config.toml
n_layer = 13
norm_place = "post"
lr = 0.00178
beta2 = 0.98
schedule = "cos"
batch_tokens = 65536
seq_len = 256
z_loss = 1e-05
train_tokens = 263700000
Each number is 500 + 50 x the weight over its row's rms, rounded and kept within 0 to 999. Layers, rows and columns count from 0. Numbers have three digits each. The size before them is the row's rms in percent of the matrix's.

# layer 9 attention query, 448x224, rms 0.0572, rows 358-383, columns 0-111
121:553501530474479560482540470481485466511554455449496463504399478494447451504526514543484546461476429533472432477423440515588588538603506480566549514515437466446496488607570507417567409417529486525516446558596472574514356558460476477461562422541438449549498514472423451498460483537533500455602525481442522421439560428514562518546428513557
123:533532478438401502525509548508429606508464478487470532463523553562442451647446508448525489479455461574474525613412465455446500483428498450539566557535379488480488529577425526482523491436456478594518539536374463521537554567521572528543472478591583505503443588453481585528465462456512503548521522482488451541576437473564484585477570395488
126:484463518444523431482512546435511520381427486525554455507582539427532509396539518458448541452484527471501425540511529367517550439581490525559420455565425545452545556433497531581522482537486536539574482593483619591463515506339527479512487519450477532414491554526512536389459474525466575568459459405416576442505500476532583429504483474602
126:547443462512569480597508398555471555490488531423539500514477548505403510533532444464516496427588507464516513533456509558419508459512535492544481411580540416601454550492423522503547483494531423544486436472415443457519516514567546498416432534495517458521484522494539516503507420496414425587464529581560513503463436488588444484525538516511
126:443525489554468504501473524514584468567526483536488480470483493584554469525625459609489412485487490536513573548469573586519570461567557409534484495589486510475468501462515511567474463517467457415563554459385481516510374489535425482533527528472548505498509491548518424369562485576500623513508546512455496424593581481578566553528467515497
123:501434546438437461518505528516491596488582493453513437514539489571455590373432409576431471530421464471546546480481476557535534487521505488466472503520469512468545513431461476533577572528462463563509554550526433583461520378590493514567600475459458582527505572587566465552488525508605591450510448517457521453493456504510522590460525557468
126:501557518432438573513499436403496585499449414584552445453561496522536450433532492545517518480601486530471481487504434480409529458539486448465541510452550534544443411531510457503455483524496507496527397524441585444506421515543483417481594467551507465465527504504505511495536488488481486501432499594503400576550548523510522602433532498501
124:520565398443518524449532462568530487453436516431453535446446601592513463406418413427399487546477542491564520551474541426570427498559446448486398406516383435433546482489542578430533459448538526615482488466483503605516456573437489545505520569565475421524498450514554500538447527497545437503516476563541472537517468510480490444510591552425
115:503496453479476558571371564410633461576479588421501509439597524575564555500469460421549548443517472520412456503526549525513543394483512582449491541524522477508559502455506488552461486483507389503470498533446567569477519610470485369531436402581483514436503471511479544417495547512547560578498527452526614454504559571585591392528505501461
127:541459458502516523428477539543595544484468528490470547632577538485532461507558459476427576483540629529443478521486502487611482517482481474605554586572485467511543585581516420510455535385543512439561516477572480495386516470462513580502467591520464538385490495412480555494544517512511504494445539595477479477453544482476548462496493543485
128:538562437523477478408516476548507495463466616496503547496492508469404429514475520503577579518438485571490566457474456445510576518466527475593465506471551533556432475471404436461457383442506477504461480511519524477565493476461473541536522412366520540582513482615515548423439471517523529464509480543417484492524544528543508562494518515544
121:358549442522513510583503545559538519531413560454486481451506525467524569422482435409521450424498463537454444526435444536499542529526452489489463472603490611469528538502485555450448576433537461513408513487502462400513523571493555520483622505525535540520539571592450483486592408567487483536461478467572574449485587463476508520540464518354
126:531583532664497454508505524526553499462511465539487502534474517502512485566445499531484430524486596490470524470523496421522460492483532532580510469497475352490381459494479590477506400466591459477584502551497576475538535451485503483465506479574461488447503490470461495471466473565481579496477480540502419605426467555477436420438478429665
123:519474518477542558496557497533476453456519459479514494462517517534522454508465484611493578500588570464369544541504596441439456459455504526539554518501475521443426528570502479525521509508528436542480535527594486550485479507616418442526521483487399483479501574493545362471555472562499492528504525459572456509573487505469575394454519458532
121:468585513474469484557441536428534485574491570512464431501542477485546543493419495471448581519557493459507531531419511393499502460447482507506472552498532430609498496551560470543533520435399521551472541586450486538498587422523459492412406512465452496489530487441493484525471494447559514547461464529441496525541529530516585585521477529555
126:515425500411502483583558520496561507519515409494523480527437471443467549453418475495489614553496484460525438537418541458495505480497553504605502508474491469460462394556466527585567538488443476402514483527471444457421491549539488612440485536503593527537502430488547465458504546463525490509599579505528552542463451554436527539571556484574
136:437536535509523462466574532493596514537516508572517561650517458548492487415521558540500449531495519421469533509440496551538426512516496464482543556530522447525521418529479394555518514561501504407420576564470542574499532488533424514500464507501459497565457555446412510490508472536458478540488501493490492592528538429555515416439533521452
123:491505483434508430536581464543510470589487525556443447432496553549447564523532444542534445578486557561453591518529482451536428520444506585546505509551464547483520507507537460447512500500562566601421539495471522516481454456426392498444523479470508571489434451478487509504513467483561469485415478482483582563446523473548468545511469419455
122:535445503509500589530525460470410439481436456501531481481477406537625469462509581454446627552434560444596461445465458467425556515593404446458501620525497568464514525523596437479490505571591434476606508433415480506464552568518471521558509545453515524548461506411509538518522501499468508484548494472481508662501468492536551382528556517483
123:461482567559518578477526430597533469466528460512550510520473588485544468552459626484502454480625567507518485544446515510589629443453542488549461551475543487602488470479502507604543547437416440504523491502448512517502488488484540432490505416576541518526436552512478462510607512474485562487412462531458544526568436371500471493555434440519
120:491453497468569426500582568562480557514452480416447531403463502489489517557496450406524506504453465484522505570532457569497495488455427553529313526400512575563458440421550582531530407480515498489574535437558501493528528543484532536503489400528479554451533541554519520439388413485436411510613476528459443408473453375462541525453478489526
120:485434482500461501476485504497486446491487463478543583486448462445369504466409581499546518486512557495489366477471521593514491468463520457509468564449525555523531522460440436544577487544474582520495508441476517550428517461549521470474550567422500432457490549527513648558405437553444489504458447571465489494550447562406533450439492539435
120:461469587465528620480571451479457466528564564481535527478485504514499543480533529522425440500512549465597457473416489573539459504392440473574487467444477491491473564475478551503539465489614460363514500581387437407446433457547560530590590503488552450449543385435430515490478541424487509491566531501625497466510488475499526481490520510424
121:620556464508588487456536435520436468461555469433493522484506537547599420533462435553455467466493510462464536478426564522520492518516483611404533532560450413488451419480526448567506500531435532482502432526499492467558476457471547563655636506571431531518517458525552547452518436532534434453446557523472518456543569521482563482450413540504
117:536548464494519517542558534556561538448541507418486501510574445442507426471503454525463429457488472482428475534485446541506447414465467518491591454527523531536465474445508487491474494563560500546623558457519480553441475529528492496450544480502493594581513524562479546514504662553613514502483355418484583517523486494498515455571452587614
123:497487455495491503479561485597593472535529505564513497510426564523490540448601501428357587456562524516493500510513556491466514591543554507587505539484524563496534477541503521507473425561361461524389615419568585445486525539533517486497534515521454478506570428515475550512510523490451616496521452541613555481546478486422445505525484545526
# layer 9 attention key, 448x224, rms 0.0589, rows 358-383, columns 0-111
129:651462468514515548512537557458489520549538466518521580486446487501462601516491495611444554543502450529445539546470556580632579484563505539495490453480423517497487457548493483439472411454507467475511418529496542562520405474508548506493619438386512439515549363524410482471533474552470472453488568566538544552527434496484486486469373392536
127:576604517466392487411534579441433536496548448597487471508516535578522517635454438530493456479556553484465476480452490525493505437490575479499457590585445484488492520479503512487432505462467554523612405509399482551571541605548534533551458457473531569478493535472537545437484426447425392470580518536454503533486561461507512589513495313433
132:515500444474524534511513498377456445422499544554526502561528490534476434395510609518459577456541459512503481553486485469574511613544454414477514471524458399457496531538527457522471427590518428575590525579505475598471489509398556462445489485432476417427480527591508505342534433436513615528430475522441494434503498483509434500527457487480
133:516391515521504496503544527554405516496502489476497491536509547455459456528579495396516489518527594535528547521423567535569480485530481560585570587608535517533411542512541514496586416458604468571530474492460487515491467546562526487436468566543516460443417520495515629520506459462469458593522559540506434537497397535458537549535464558465
138:459445563561477512561470534458504532545507493423544471464515499559480528523468494541461428484539482541553562508405510502526506531496554402514522500503586460549517534560518514598584412564507525599509521496488515473483452530398501466505498461574526601522479481557528349390543390560495470452522587464463511522456514503674495456496439469445
120:530502377478452521486544540482449539575426507504514533512455500501496538457486588566416484486496451546562582576451465482474560553497571553535472478511482511535533448547482532387550478416541496487584551500604550465590494473492511464517570550417506543499529582648530541508578494499558518468450518563464487496463537396490547483509538601513
133:496570457524505571476525508458470563534470561493508462517480508395486433450533507533532594577588574517471486457559516566402382524512451540445552536487591495444409454545487567568439445494542546430498407545543575459542467540484523490551487489516510428471503418505599482521546534450507503482517559486555569549480477410481537639465478666444
129:554494448561471481462459547476458464493480530468460449462482442539502535467444491431480467551537484514542541554576508482539470473581480495508538506556463516495425502563590551468516467487533574579487492509485545560507495566495499499547542464513471422492501404569450531585425450465448425538401453498544472598446493533489497571481503535441
121:519405360544467545578469437540489496522447573480454550560520533585445491541486439514519477397553481448510506501543492508530502485514501538428467599530448476468535566524552535479478478516467370460508482590529407553548406505514496520508464459603504527548511511488426515439534429520471580549546512462568458577464483517632602522596558552572
133:471476454599536509498448496504506487539476492592514543438576493551555440534507479436438592517497539586537557515528457511544456393428393493555501540485449529392576556451503469464510501416521462468504533467590476462425500462485505492475538594457608498441471492483481560524539504436533488472479537671441484509559567508515433470492480588387
132:556490487516523527480437503470468481562490517450528489529504599534460452494521605529499474503478529518512555442469487433511522496442548477614482511529498558467456593473524483553437508525523505459500474574439563480492443526508528412592418482445455496475482385512467435498478517512515496429523467475493399540570493477503517479554531545506
131:501545467528540441536480485522455554471596524480520519484522531480383585481531558507443487437565487562430480472530487465543531493573425566525533533522530603448544564539476548499508440462529399601385504526487469470483506577532512505479504479470483514445599544576546454540623413520452537542440495523532501501495428469577502491549546449446
132:415444490488548574469472519511574544459465500548535515557452510485629487627423548432518505541439556511497525430499474504483552481575497538493604450610483494395406466431451543511481367517528543463537465557495636625462487484513480479471581524537478501533515471452468419427484532516525544410483488520507457518554587463515524476483415537598
130:546437483514444597491421484578517501493431536509549507480618464413505552531463459522573599560466566472459524467445587439535420566508616521624471554594548584518501435530457466484492412500448533492480488489518482501477505527499469402504648552467484481553502584545546551537561530536606605496469495465515422457517500631499511552527486510523
125:501491507367534476490545516465484476475484545514387533558514517550472354445459449534499571533545476453465511574435514435546504442490532480499528463563539524580540504518480483549524466437495545440404506617427429520567546502513393491439489561401508528450630452492489521536504499455559564586530488502410489567524449505539622475529478437554
131:539558490432456513510464487478486453508543403472446417513542517456489519496437547550417507562482470471471466500434492453486494505489508512494517552484528547532536454468605538549451512506508490426500487495522570525519415553586506567370458507508546665546485391532564482541514439498604473462511550542531385550472540593396556453591514504503
131:452516464488495480432522553514482473561448581532438437559538477552468538504478463530477477503436483361518582489474468493475457579595508492555580576519488531580543528480484557501540481605496455508366504514516486574518506459562486406375538441549476546517445580446473518450352488524495532423427546457415568520549497462515439423519502536402
129:513558548470537446491609507546440472534384507570543468505492500560534509492556467512542436471466521490516549490553443559607507551530561456523574426569478544432519474481523505560499472585516498550457494522468562534492446535469455506488521502427513502443479406540482608523488550529498406367508565497401586487391567548551613565609537474467
123:428408465538518546450542477511498548480407548511537458488462508526517511472436500479502578545486383417510443474438474395459466480456452453466446473465447531492460550550522405472455511490550389450527525394518622444389540496478554523415457552437571505482469496475494495494495497536421490443466555374442466449453458433604470550546493489476
127:519504598504421515493484435530471423485476544430481511493495514510592546512529594505511522381571568546529480528514435484549563441489605449581488467516410576508519488520470454512497404502520463515482455438512487485532452529514527388497491533498445493610490574446558523424545453483598476446418461492531524505486517445400564586552528454474
121:480510392532488395617550532528589498471526523553534496519492555469476486524472506499503448587600554480504597525493480510427496564538535512509452547458468621473480537420503596589447624387600439481537568504387502583512551513563521481562365468408452521461534545569488527477506505464482474538549428517553464446476414464537478462487518440508
125:490525468545573551558542576465460554514470502480561536563472407507503468490474476490521570485475534478569455524459420524441406516484524506535438595524482427527526447401330525606562525512484574530554550473543533594482488497551526500496436487483559392394524495477543537507532521524516452514526546532468429519509509541498488474550559418479
128:437482551403508588495518462453492513564535517475580588485424508506451611436458513496554462491562515538503415423349450512580557477409555493497487496536504521543506509519458484491544502528525432431490438584411515459441477556456538468561580444514501476390434502443470524577517542532498532522458500535454586369538402438478493594434577624451
130:609462486549522476462577436524454471538509547501574563418558519472469471522530436520489516525493514434607504515533591459460454468416499518411630484454380389499483496400483469460563553550450519451504416491487455436504528493524582458587537562520442510560473474546518529521482415541474555487451453519495533514488432584501547435470556566439
121:561514612589515455517542566495473530473467554502518490565511485503508427456561597480491494397458552592515508496509556503534483438489580492440495461562438491460531483512386501429500535549501520426570502384474428452560481435536530495494566487566430540625552505466356549503460584528512517526508511497461505547517460506536575532483394548480
128:493503486551456377515402545418547442548518433473506567512516538446518585523570499404426572424544444443525444572529577494457600524530469403549500489599562581500461551529427497525483452581551516549430536503539517507501514488512464552560504575446520487457486550491531473592475491518492440455559531545511512490597514498561489533547531508477
# layer 9 attention value, 448x224, rms 0.0397, rows 320-356, columns 0-111
120:505517434515507507520545475471439503462553515465467559510566559511619470487523565414513435486467501431463544501546525475447466434450476518452551517478475550507503498511528490528465482483628497535390464444464414518482427559474507489468561575516467489468560501432480501458524465553480395510524520519528459525572607535496504500477446481469
115:512492377538528529505545463454455528473478456540468500601511559591482529561520467473503503467431470458481516494536541476551444484415522452450489396447461466534571456598409522612431542434564418569547581501485506528446476518438470500499567566501520493453569460490616559527555550478545402420483520514480501493581574572541482427477483536408
114:405486520479503504488498492584462475546529506442411485472499537510507421577503517443481516531538563496539566350433452515450455439524581480554467544467554504441661491554537534520474514553495519563482610432567523451540492581462554527481475500496516492524507458529468559434520421548516520518511490470518480463485570420539557339383406448556
113:513414573495539523518453443501535446533578482409583570617443411511474484466524476430495439624427528459479456439522543510507507442512532546534605536469497593468431515514497511532472460440530568515535525448384504517510505493583499541556455574373501426561533542510525437533607459446408515510591563501570511419458435434566488515509498522568
112:474446441447484461489433561407527559582490563516454474510473599515585485515520548429508518540470501616513503537567411524458489470465556502548583552546439577514527467576526492416499489491444623505547465500563602467521470530471458482534462518505456517464538521481452489524446537437490516462514512476567512450477459607478562484544525516476
118:401450454498509425545558603518539489503474489562461452485643501584438623530596481479475481544449568567531434378490523505469515527587460495460539539551496448490477477457490477540458550466525564515498333494468503549481461451414599496450544514528444437470486449520560513463518570552566463492436522532446585465569538504462549544564509493572
116:508460486465489550513337541532519464507535427540522524473578431470424464555382578597551549481552363521484490496542562499477521455455478540406491485454432453490453508547544551533482430578556563482556471538474589574508535497478440464501391474519542484440424537509540455546512532502560512427456547535513457495416543502506458479384446535526
121:462522477445456480411496525482478437540527461461439500447442540433479526535558490557556521504445631490540407455533535489548568543523475559476472585433586361502465575590401401506515493481518441518567622432431518553555508514518469439512519423463549500540489492481524536429517508368500532544530487580451524517532498613532501643520483582439
115:522467390546533499565481503497490548542500521543480471592503596534483518565474467579639564451466467472527433537458501513568532506533572510455390416516461420485482422502446576523525486474454545440521525542603487443469525465505490472471537354504485488315534549423464511485475466508507451364503507479535563525552546542473392490541506533482
112:506588452578456466474497532455453534479500457487463511407538510592426611544473496425467548536477531577524493475535493441445425584435427385608402577515445438523494526557451470458493472446480512540481553524536521526420524548543559479570459475492508450525455578565488544532506502591467547471511453577409518496550494412453523514495481530493
111:421520504457537560518457454417634487485521494486461501520527553505531514476465479521467502480462391493529502517494453501617568379510510531533518533478567482456387525533567399563531528437489496492449485484471505470466552435460535504511557546479407483541396595436553520431478591523472539408512508453455394556514444537580442482534528483526
116:523466364483467413608519420508483456551458451508485563466442485531470548546532524480470525573424490518529485485478469544475515452554435435556462583515543461471452452442518457566535444528506509539497429555493506505538543598501441493498464556432464512566503520435562552484570487529544496457510539397538631463438439484541519585468570557522
122:527485540441570447494480555563411537529554504532432543528565454564592372479545450580473473556511439547459508556507531472475450466531514559515475407484498475508507517446445569532550488481469530542515459591568461592399464522492564527566432466538565571475486549446434416515441539549475496519637563472519436526559490557607529526525436451433
124:513454361457442470537571579478427503518438485528506430560473527468485527524600534441531433515512491437469522552489593493563434543438512438445559554521439487530531535459452475559566551458454381380522488570451505445496544592585436437590483531419524544457453462519526436477468522425443493541464456545461580625583578578578528495554519477488
131:482430473489562571457400503511549483514512456451594501445517539451559473499400545464457461504496533537473536436520569449442497487576533505594461520548451538394470507484541445541466581528504480477479471485541477391482386592313445490531491487514488556529457470506551553523383505420462585465425494478598496555546539446534474385527515522396
124:533483490505570514537590600511486456493442481576490498519549539439531428483465554492460399465431471518426527526424471532477513548495500466459560494499456510517570547523501537513458548502408477517570398555588543486498429587520419509538614519457463509531495520517421509434545439444560502491621497476470517524427529538492391496465518545535
125:447494455507506509489568487534467452465481508528453470526501451465495519510525553486458473453575624369457498402579421473469556555574485504357491532471503480446465525486576478485521396510533508520506473530479496509517434496514552484440470521497517622477468458358547503517521479526603418602469528498467462441481486504515525507496479517607
124:479535515482559534471408522492475502608410517505507485504487517502571437438456496466463502484466578558449512485505538625545569546519535512542453553600520491467455457510563476617446543540534488442377483479435439520563525442569538535492529452442528539525450529526405518542529483502470549506578555474516471518516494427541469471378467523530
117:403358563562560541451540437586463547444493491485425467412483486611524577618480520450521472502471530534569538413576408469501545561588454524608481524523537494489521474447535488505513495516505496430382462489500484450550479489410466478415508470525595354506438551502413541508497530505552497446470538492492482491514448555534564597484513455478
116:513502555562464518536490471563483489503468452438490489474512581482453485392533521494454504499530556562545511402526482584498510469533404517559515551501460439548400552444505509421562475586518577520430537542402539489496431549416466493493524486580545445454520463490497475576425490466531495590448468547492397535400444513526547466470547380448
114:437494527500476409513465485554501571573514462554571506560516478550467452396485558516554483352589559560541519449435595414420498520458484524460481490471461436479471499564505508502468445488543426452412521536458556594464492546601438508577537516506534545506465425508561450525589549508490555515385508504492497487587486419462554508506455368517
126:451552441528603499491516546468479463495439442494542441539586534474519501504492515572540511425507419466433448573470531522546461507577565526554436426429479474521462480543520487475586488438578525452486626491604504444560570533473595507518490504462581605540491512506331478476472508543404444478473559557511468483540511533516423507531517526540
127:416526395511512495460449427506589547468373569537512440460537532468570497542463511487477416461568403439518571536443477432500550523451566476543525476473428435490529458455442534543497475464501506592504547521441544522445500466517522537506535436576515497465611500512544476501484590534472442533547404455457559538563479552501476525529487531574
126:473488437472477479443520586578500518421576407517542378563506448450474433430559588508406511461572499524467491520499549441571591520440520537419559555477586473458515543567390549579431545424562486563603532526435498495503552447520515522544471515525460471454465529493514420554561494552469602548466519464492519505465414572519463474546425466489
122:475534529529471524549465394482475519512508530517464483528420521480551448445509527480505422552461529573413528449500522500434419573443516516536452546462591422541511488461505407526527466514454584539419548549467505555556454450527494566520505568511481501500537456531465478582539430437541542536534556471609507488507487359321465451443453470505
117:525458529538452408556494455549517432452576503456459556413570454453584442510493517535497502501565546497451509465455466430487478424522518439474577481493498478515586548589431509517521550552524518507494490436443479492519460547492409589489479481439441467443468454479509429453593455559526437553513540524554519580491415500519506424456491540477
111:436490412450484496522447507444524576482532564350433515560424566481564468476592423466509354480528496547472505505536516467491501557519516497574476410467538462579504451539565481465554504493474473455488429486506567525529532556432505493450458544512487579466443534447477584491536504464482506411505539436515436538391500476435595526391597504541
112:453483489530536429373475462445423512535648494431487501477538509470517568519474584440556619571443443441558394504496493503493451513458535493492507455478418510494410456433544530554514527529489427508529415529529552448485583550514498659468430544503534520541514559470475408505502452415614495478579462553516586524489512609477556404516406566451
127:495543446557506569438525415528509483503434564513582512495466454458433507492592531495541517545499464506531439527566581468472518498500567568473466418484569488446485468458519526478479551564506471437583560525483522497530566516531483484529441460482579520464481403429489474580560470408511446625522396554477501506510467516595525464492471496462
115:493590574507451525531511533455483586529489589599524509488434443486485454536410434538524594512495446519522542456557434565420528460522546481494483481450476477499483453569480466576529498503505478398554527444577362559521498401608504455382488525454493515505474446524403438568433557467469443503424480449577594457536491468494432455537484430438
116:442412505557471446475635523543543541460533490402436493446497510518543540491522537506480504575362487498524466457546551502495584487484496428410420526485567469479485572533520483534458497441524574521513469504489452573434416600445502455446484499448626581477530534594543495444546577503515490540558489498478492537506449548557594463554415518520
109:508484510535578521427464490574485615533520481483533559530545453493398420413497527554522552506477489458381495485540547479469516466451516415493510529452533526593575542482493501561453491368607584515549573550450545462536513461457481534485461554505437564502519561536554485509431461441439517473466538573475502423570561493430625515541512538542
112:491491567499407543508525509484445482470456491562435525572477507494470480440459511494458502479575526480546506472491559580485462533515435368473521492555500549505402490604599438521484455610515415536544500547528549480522494468588493566569479498575535526453639483534522398582531486565571508528533487486439437414560433444431516538549518535466
114:529514485551451414453509331433526492529403523452569522520491510523541482474631509441592428601451439443494470519517539438484571501591475508554508434481425567503538521556412511546579533517654514482533457522485519518555538474505488566451510513528531522496516505524497463474443515500488561556476472542506462480568437518468430416567460533543
113:489453526549483521456573519503368492563465471436523435439501560580632482436497474539504465501537533435441511503539412504465514455528510536567467396415561478429462476457500533493510602471501473561483544525547459471532391553555500540524525476389453559553481496434456466499452427492566483416516455522486476471505510445537570498552577468465
111:483513460515433527503530592437483549551493393421471453533469579474443554468604440539498550502558459474496537547522462492474503387552645452500453550498535495565455556470607366572488432542604557523527532499488601538538433538520513393486515594550483497636546453518492556475552514447442531501527432503483461573496455479416494525474539546537
128:528556577547428490512352517473490479508481419541583490613447515474581509448475541561517603505497470460478496516605557547553445519550524568499542468491528494526519561463432488604464473499525517445446570530449521473475535487468525431550457546500494589483527502417459412484420483513455463530518440452493477416471521550605549476523490454451
# layer 9 attention output (transposed), 448x224, rms 0.0471, rows 320-355, columns 0-111
118:491495540501441450526379487548562530562474397431481540548494474478461527517526504521510471438548466564504431482490488482543559504460475461529510504451549497357497551553584562460488613525411442525516406496469517524532433534530444454521542437452512450441484521424453524477521553415521510441499494471479522461477555490504557503463488455451
112:623444400518443467452519522503496364529515437519486516488519489340459495585490562477481562475620432515447442522506463540436516545405519443592546531487562543433504530537508516427471490555495445488540528495411480507534521440428449438385521534514510501479481533520459475515416455464459478469569465550439538444556494499444461486535470410532
110:458650445442516495581548473575498486520589529575636533507493501406503477444550579495471490631640471517440451519525435511545449519448492567466543530575416544541498524488531447497497486467550523443544504439511498523477551508542433453547558430460443550496483548538591465590512562510502485501555449578440480511538436540492557551422515520453
110:442600475435533494538534620445537546468429571486403489498544546520466522412459422455476524485524660463449478538539520551387534500527520525573443555511490482479496484560497523446495480596515528571466586487535468611520505509515422418425540399557535599486449418497506499481510533524540584490549460475531497500459522565432473527484518477471
108:472546462393541455487480583501382497538488597501499524542537485441449504514563542428496434432488486507473585505593578555430512534520457495460502435449536591410555550406532509511520534585543504543546518506485552463489495496593473455505479463566568577476489573473489481493558490574512539473514484428465519382549476462511445594559551497450
106:573549546394492477425562482492549486438530481527550521502457561472484494511547622434502521438552540545505496486515495465472530446455565403524502534566452528546432486474522536529450465477529505534563508532489580525418529484569517544568536509539547504526501470404493617562464589489485529364538443485427516491381457489494416524503535530521
113:513500544490521493572484536481423545427540501469506488489499542468541565564450551618465538384507471516510565511586454539500385508500461429479485497548479493429499522520473405372547561474445481479436578474509560546465468588593433530562595543388500575529453416528485410522501466620444507501503545530509476459591437446489557556463542585558
112:616528546520473480581436456471545535473541529467391485490479456577442453525486536476520511548540477529392414533514546500565512569460422552540405495438490573605482513469530498533489443457501562454476505490545549503450397464499510509484475551540555483457443416542416639559525504564523511476484468488474540409547465514429487437499441452453
111:578451487576585474475542459483534468521470382401514532501558545536568478442509603525479468516523550550541630531454458538394440454415474514462512474476560636503482551496564433455445531527559466531504510493464466492442439470535543547459527552543505535508566486557530344553454511515527604545523485515470463443410438514475475462536489503607
119:524454468419523470452457482519584512569418546576407498472497565471498500436526503512582483482511466508460422547542497481479461620521577474480567463455626565527484498496433560509564482504565546432496447533497511478513481515487498542532571531516503534508458400415467464500498448482507499563503503426527435484548576525581516452546481533471
110:454516551609509362530602437471503474479475458400489526464479450531466580513515517434496418397400586444563493463543533595406398491549480486463397539500471577516480490409432620567466475468518428593476488437517473542548493553479505504538531544559451548466558468525592576592574458455496495476390497503439422513542462491580462493357464556439
111:510412477454495426452503482562473534400489539524544522519433495536454506514385451603411585552447501496485515496459526525470468460479487458448504592460381507661566464525599462428511495545462496592490535440543461593493472476577428458501428508495504435528478512541470503538491422501486506445516400521400535536511551432542455542438588462564
115:431441523580423531478553557458503515458483521515571509526429510498516482604568462477588568383505469500514462522506454487479476576582455570446536494563470530510526583456462414523496535636516526519548526507449509416552490572447460418347482484405496517534479394428556496468534504535437508500447575445575516529425514478466491476494495584610
112:518530502557612486503403562536449467459527483565488394493456450439510428471521521469472457541504583571580419466563420503363498531387479441507471506518432480487499532507544495409477481451462503589506470490442667481542386439487455486503557489603500505534562439411464511422478441537461372443494552517575473443538513513468496413487517485573
114:356550484475469563532557438493432572603485483500437524473522486532488525434609458504389479625567532525420504501505443509531466475513550564505514411532488486544499538474419594398552399448509540489554483483430405420479622509532474545526505558418467378494569565423389594472568485622454435507507478586451536450520530489483477540486519521491
110:427513451538459495398554546519446495524448467556463465519614432552538432539550517491492549536505534458529460503540514502443513522491464520611518578599519524445508398562536524490511534482534547407469463548505612515510481458536498450503472496568440491482537520481442525495404491547413485447503451458488508523452527498548470406538571513524
118:552603528457558536487495543462526531507553536437542439485568469518488484643483459442551609532484471508535497546475458492577574497473483448520503447586480468567516461490493522568473646460516420528461536526418546453533507485449517535490581537500502444498502512560517563503505481413493435415500508511433420409459529409425526481553542428420
117:443420574576370532445531516512547481577565476488510551464411583587532522522462476528539549498480531507588482546517527533559489500492544611547494496440522527421580535482419605458461401503543509474502527525547583560516521501563523488473413471487507504399543530562530507579466508436504464502406483509445463538477467559451561506561542475523
115:495492534500530565450554399479449475470493495619532571500459486509520532344552524497512546486510414427530515537456511450551522440455484531547531444435501451552426430453483488471462375530373518555514499534551445442439584540496525459607598470528517479442483470568526449538593580484531422486477452408477437513524521526425460569434468434539
107:529510494470529403446490537506519468497435528470585420539466526423527572544479480482609495474547445495489510541517476479533491482526514416558564367443426411512474526524601501588514459513546543503572497553511493481471495475384590506650414480437497471436514482490514548444506535608524490491580511441471525584537384440437458432615474534459
107:447478497423446468555482509447579534483562626467428468516552477506559591497455521632509416562625463532526409592502532501473525481461525424497526524425522508426495529549537526455452499456501513558559533577468489480567577415464518438517524401551490473510483499469444533478432503526452456637534583458498500500559468526502485416484484542517
115:569561534552519551410438449450518570493548412466422521536606495602486490454522480463544567456546525499390493455471448465385445470375492532393479499559656479514481506545536550490528478464435561544450500594434478515539485568489420519443491474502489509555517466581592528520595610482427491584543471518439517552471501491481518482409458522538
118:557507572428435516431496529484484499491521534505459495505484499450422526489519545561474518475495501413457468499529485577469508527468476556454550595574512449467502524473517449542516489538485430537510475543436431504398447495521452540579490501553626455554511552604569512472477514478538469490455563506553564538447493477555503486559571413592
121:539537556430501486552488441495527497475463502500514477390591514591534482568505453478473508441551502523538469546488420540553534467523464444475435502510544466586546473355523466532450520404498497463356522512526544387514433480446437416487543551451478452547486511473473552551405505478553540493444527495577590481527526501514488506464544510524
115:492486511506565493453478473495559493478510575455555597412536557482454511517612427498518528475462509486519452435451504453566591456457507559535506482485519501426521556533502423442402466494569486570575528410439388499487567434465514489568533490427608478483469550521563506547498474546514403501394437559542543570470453553586536497567434510482
115:400564515548519590492500541537488524658530442558498572542531531488466531464556560595476469506561459475482535464420547566439515466487513497434577567411478476540436620418505479433530473545373492515520508590542511488490509587444460503538448560485427529459667522482447518476428490499601567463542444545466494529551441463474483486534506472480
105:556427557510496470432478557461438551447556417537541516545563404591452511474423469434441527498463522455425516577480518457450489441409480549508500521391468549398500521463530533523500496528561533577490470481496400475509526521530575438594499406397508511504449450460490540498557456515587524457474545472513469363497391560479460482563492471406
113:559413609510503467570503536389478488503509435560554534500597539591451450489480457402573514484528501490455626528491573522570511514509551551566464493520516470493495532486532479540495538429424507612485547413444439590535448487566430471523517523493439493446554488580413354439613520442506526548534416488578492562495542498425460514485551535532
117:501517498449488486627464588416445500552603432552473529429459467477438554518382549433443451474535476461457431446447544462499431488493462495474536463524487495464479394512453399487474385416373523485463447503496442505474413576537486532454504462510379516514493543523526463514502614509578498474474512437519519593528527483419544508535554485563
109:453442424551506323490463409511486411649542480516487571447492466558542463476459581591590524502507588473536530435492572490499498457468496510449491429524476441513524474458498506481460486570521476417492596568469464442505505604499471485460590499458558449498579569498546471481530451447508585478544597467499518532468523522460537576538495551474
114:489593355461425516455453557463501389475497551525480509417480546584485446514503624478537619490497538435377443457508506483437508492440476518517621518434435474627513527427504555590563482481474455445458445513481467530422412472552535590558526470564573461465517449456461492555547536487477489481593437473627522557620495511498501457523463486526
112:492470471492406483482490540558494490481441445599530478543472533511521529547511544539546551524488418571537488424488532538542547463470491540449521517496404557510453510465435483498539464469497530446410537409521544523449501454440547481491586410504499466537445505446412492499553581603557385525510495457513495517517588578484444450467410461536
112:496529499528537447493510460455508462568505501438491594462443504536513482480463469519545454477482521615491548534451526519471574452580439472458485535443454411453434444575448558499460441470450527454454494444512567613616523509441576410535499522517394509480437479527482508462457508555548424482503561543454449569483419522470588534582537489453
105:461543529510550511454506546433485433547478514505421436567489441558459496516515494443418486478469532546474429423597572413507445572508542365384462588474396468554439481434540463399553573540495479499543495557474494537463494579397488520537534446500521536430502563498460490474538412577472502479503473480511494523552538486513579556449502526381
109:532489458523595552482394540524518462577559498487465489524488480541490546541395426389480547526505499542535510470494527536561533496505495557482595562501470492531536427519392546513575478456444488468551473479439565562489571484438553511456441457520434515507520469526558518454555463398420452484462560546511500435477510473432514499412518449465
116:584577555450605469517452495515531489524543473475477498467535540646465511553480466530489571410504584436452504530476484431457475505499497556543509508543508585476501532539507561484526507574514521497369558428525572538517484439459502543481590473459536603498627588449511506470562575489551523497527604503429545516434581538638437457598466457512